Each number is 500 + 50 x the weight over its row's rms, rounded and kept within 0 to 999. Layers, rows and columns count from 0. Numbers have three digits each. The size before them is the row's rms in percent of the matrix's.

# layer 7 MLP down (transposed), 256x96, rms 0.111, rows 235-255, columns 48-95
104:579523489559521475582427406507489449528504475436494501537453427449556451528640604468437553390499534503423634387441467471492506513453542539466496
100:468500540499463423531424536505501505490530562487520536599494502514352469566584487425523508456473464533477551444480454465483560712485540520501441
098:493534494563428470508522465489443537450497559481512549440506474488343600461589596525487541423483436511458574522503538439488459652506439503489440
101:532469461480472489439536535494483514441407579484452585422452465506520487428521525547547421536554436504393453543471531545603455352536484537522437
106:489549475536565466510522528472407524466409559495511538448484544521615404599396481425466502447476512490568557524477502434464466502473490557535533
098:455546495535436452476416510541494441485522498482562513413546492525454369513529486553482591529518546364520444530481418464480527452488512525485420
105:471466527552503548561477521563465505472564543450466473483427439492423509556469414478452415580423449546439559528479553483546491602604442558525538
101:572450522466550571440410430495496491525499441436537487426492476492491504564558518513530436411475496424496502510504568547531494508429463422562513
094:501417539424457500477555538450471500534469524457526526525566453491600526505447532567504481563475521521495510505466557472462459487534464454448504
095:427483435480452447515486425564534510512481548544449459516571448470557442428594529439399515646523514467457506430467507522572486469408446550559496
103:478454492549540465510469495584502465522489414491478478558497522442377618578637474543542542446453449489502534422548474498522502567480522488615554
105:549454540470568544464481531498591611558489537521480668492511493433452484453497584421400483448589588458505463435592410492564388553486549518501478
102:456438498555518558510555527513559526584493398448519399421462618536561490509553446486517546559497594466437514578533589512464489566536511560471466
099:490489519494500415495422621379454547544516577428470462490504518525485440497417493518522459540445574452412565496448504485624420609497510510539545
105:507478498513418530515567524471473521471448545525563395555560515585420422469465414572496477504522410530485529507510574525560550419453506472418464
104:446491447412550503603436569585518505540465474496521432547607497493532474512601524528503502519414420470441491521522454463473504516443476525476597
101:445512521415457448468494423497441509461539457522507525471534480537517443533599540473506527545549668507501618546509491520556464526434415575554449
103:538565493471493480460539534501539569539586457498495536480436454547547527421472514537516521396419422454475477495542447460466468505516534413517493
094:490451513489549572494494510390414513579542560439461602525493454501562529475492516536487500447511559493473492634459461505619444533530525454510457
094:449431534462468501435454537450495492465465502446472499534498588526493391543473538466546477482518600458517512594478506477547510429509579492570386
094:448472496467501544493443432479544478428501523572480553462467434596476433445511444461501503517528483488546444507536561499502451531496468522571590
# layer 7 MLP gate, 256x96, rms 0.137, rows 236-255, columns 48-95
100:413478450483474435480542613549496499535485476558448533485449460470472466503500566463521499498543547457496503510550483513493441491584465479534531
106:582528567523449499510554473613511514526499451566509485465499557545430574513475515447517538476446528421569358490488553476571488522444501523479618
092:439529475461468541605530493520506390503507536508571551390515504526431511490479464502512574473544523478543540443633513519464384546546521533514533
109:481545525440487521511556464547390514537411479457535456477479394504636490546541434465473528521448470445557516475480498474555548402575490554551461
106:476540551477456451562567383559408501464462496548569490403469573521491490543538530494484560549530515492565551493474554526484384492543479510477554
103:472522481426483480560582487507482516515447440489451561569608524475535573482534492492513546501464515453520492489648486414519448499482393496442469
092:442464414516466548620516511555507532592552531624485430526550549562493547539522415405500517568516507499546531514523517516530565440621512559453457
095:455598546538594461492515530430432499407531491557496450423450504515509537539494520495442497569532574454490498500552565453493544528541507447462569
094:479504558560491504396539531516563534425371546533541505447529489453493568505545474415462489484424558478529492534468535533543532467524469544451421
105:491423460582542560587514482517468551462439585438517470467506542503635557512489553509443502569534486429450431467519527462507465495523480537488395
102:444564519519475473605575524503441435549401441591555460490549535513505436523475644516600550530464507447471536500524610500470584422472534544487562
107:492566509495532456433517473424512488516521423506471410502562442455455522526480453600542575543588499522581510502542501460595506448465479432553570
103:558507439460514526568395472605558390485423470480528501474523504546494404490433516519607568502520558572454496514433551481461461438461475515554452
095:403582443392496539484464468551558402435517487469525449508473491522613498531438432455448550561525467574540528584515473408579438473601455495509457
100:518510620519426543466540507445424450594472475447468520468419610533550471533428492517426497551554544499558499521458464535564442435665463464550432
097:436482501481496508585406520464507503574439409467547482529541550541512591491480468528509603466577655537468482536477519621507467526462404445563493
100:447513607607446472554504427423505387475486506458518433531514514489433475479524465532463572505537505457447544549461559536504517461482460535591569
102:491526504474486520483545505451589518569562481483539450482604463416449580508522467377492419537456521476405476597503547460459482463500486549584546
109:556467413418500408555548493503454535541482566507503463391571587471580481566446475472460552500483527494535549533547455495522475450540591531555519
095:489507469501589423450438541473445492544527508608534525523558507608478571458486537485567462477475497435476390460471539462549484448489440454540556
# layer 7 MLP up, 256x96, rms 0.123, rows 236-255, columns 48-95
103:505514522546522410528459527600494541568473461481465547568488543516511591480499584435491574557426503469522543573451458465448474487487502557504563
097:540496495475581474494561473523569544651545576427457532484457552467510505523525358559509595467543488529547407529536475430497532514460455430502560
098:565484531474488586511609501526413368502465509544609566463539472531544558521549466507485436508488494513497503529462463485504430457446374515470561
105:599504478454536398456555514417521463514547467435517558566538522503522551375481553501466571494461510488526515487488578528479449423502384473482554
100:558477428483511578502474538536570573603385590494545534417477510588603514475529473448461516446454443485495514480485451533463524469452527556459515
104:467509569566444563526484489445505480530568449467471397527569493396508560474514461450581543505564473509513483555441437556485473432524483514539562
106:533496530528488480483450453473495607488451517470422480422459555472519533515554484512424494451541576543484508505486502464439585591582550474575512
095:554436516475538573468490534575472512488424527430519502555543591526501409471526438451496597455488418487476536512532438471467491467521516548511580
096:574531577513550475510503432543441492434558410591556583541459526483462457510521577497500522493558539561542559492492478455532423488545541517489460
106:469467485437442565485516455512519480578372490442543512496520525458491465481499486587577521575591479516459541589452453481547500497512567558580516
100:543543445426527574551536462526454550506501481468467539478470433471524451515475586556468466398519495558433442549433476597468576405477530510447514
104:570517391463465493514399570584517490529528435480526507498547478483484649500480496436497466537526506466569499486465518469512547506475484496455441
097:578480449467442503468410559523575528488461632462453518480520444429502590487508482486411507512511458481411562445514522491493519541456364464441552
103:618532585563507482495558549410478547537493515533537557477489429508526549512448489407443502503431554497520510501507643549510457475453532474403487
099:413465476499542525458519526544461450445453449520507495470531443502401487556432567491421564481411487495435444507482480501585447533611540447511496
100:504483441583464467446569534548520495474468428605488497653540426540513527508462466533530545466548482533499495513510534522494505460519499412479479
100:484480571560430441412540520496466483425460430496481517511474529467409460440508482535579497448462480492448488479477559490545501547424453435445394
096:493504459390490477509423537545468411561491508434511540534431515481447544508402520436443441549533477553517550469545563502547510525501541566588516
097:517506532536496519513539555507542462488435435497441567558502549575480519486587533480579602513557522540450358550511492519526545474507585561537619
097:513617481453510494461517508527499492587461444445519532631521524485514519455529586450489570527643481507528563486460495479590623564526587477475372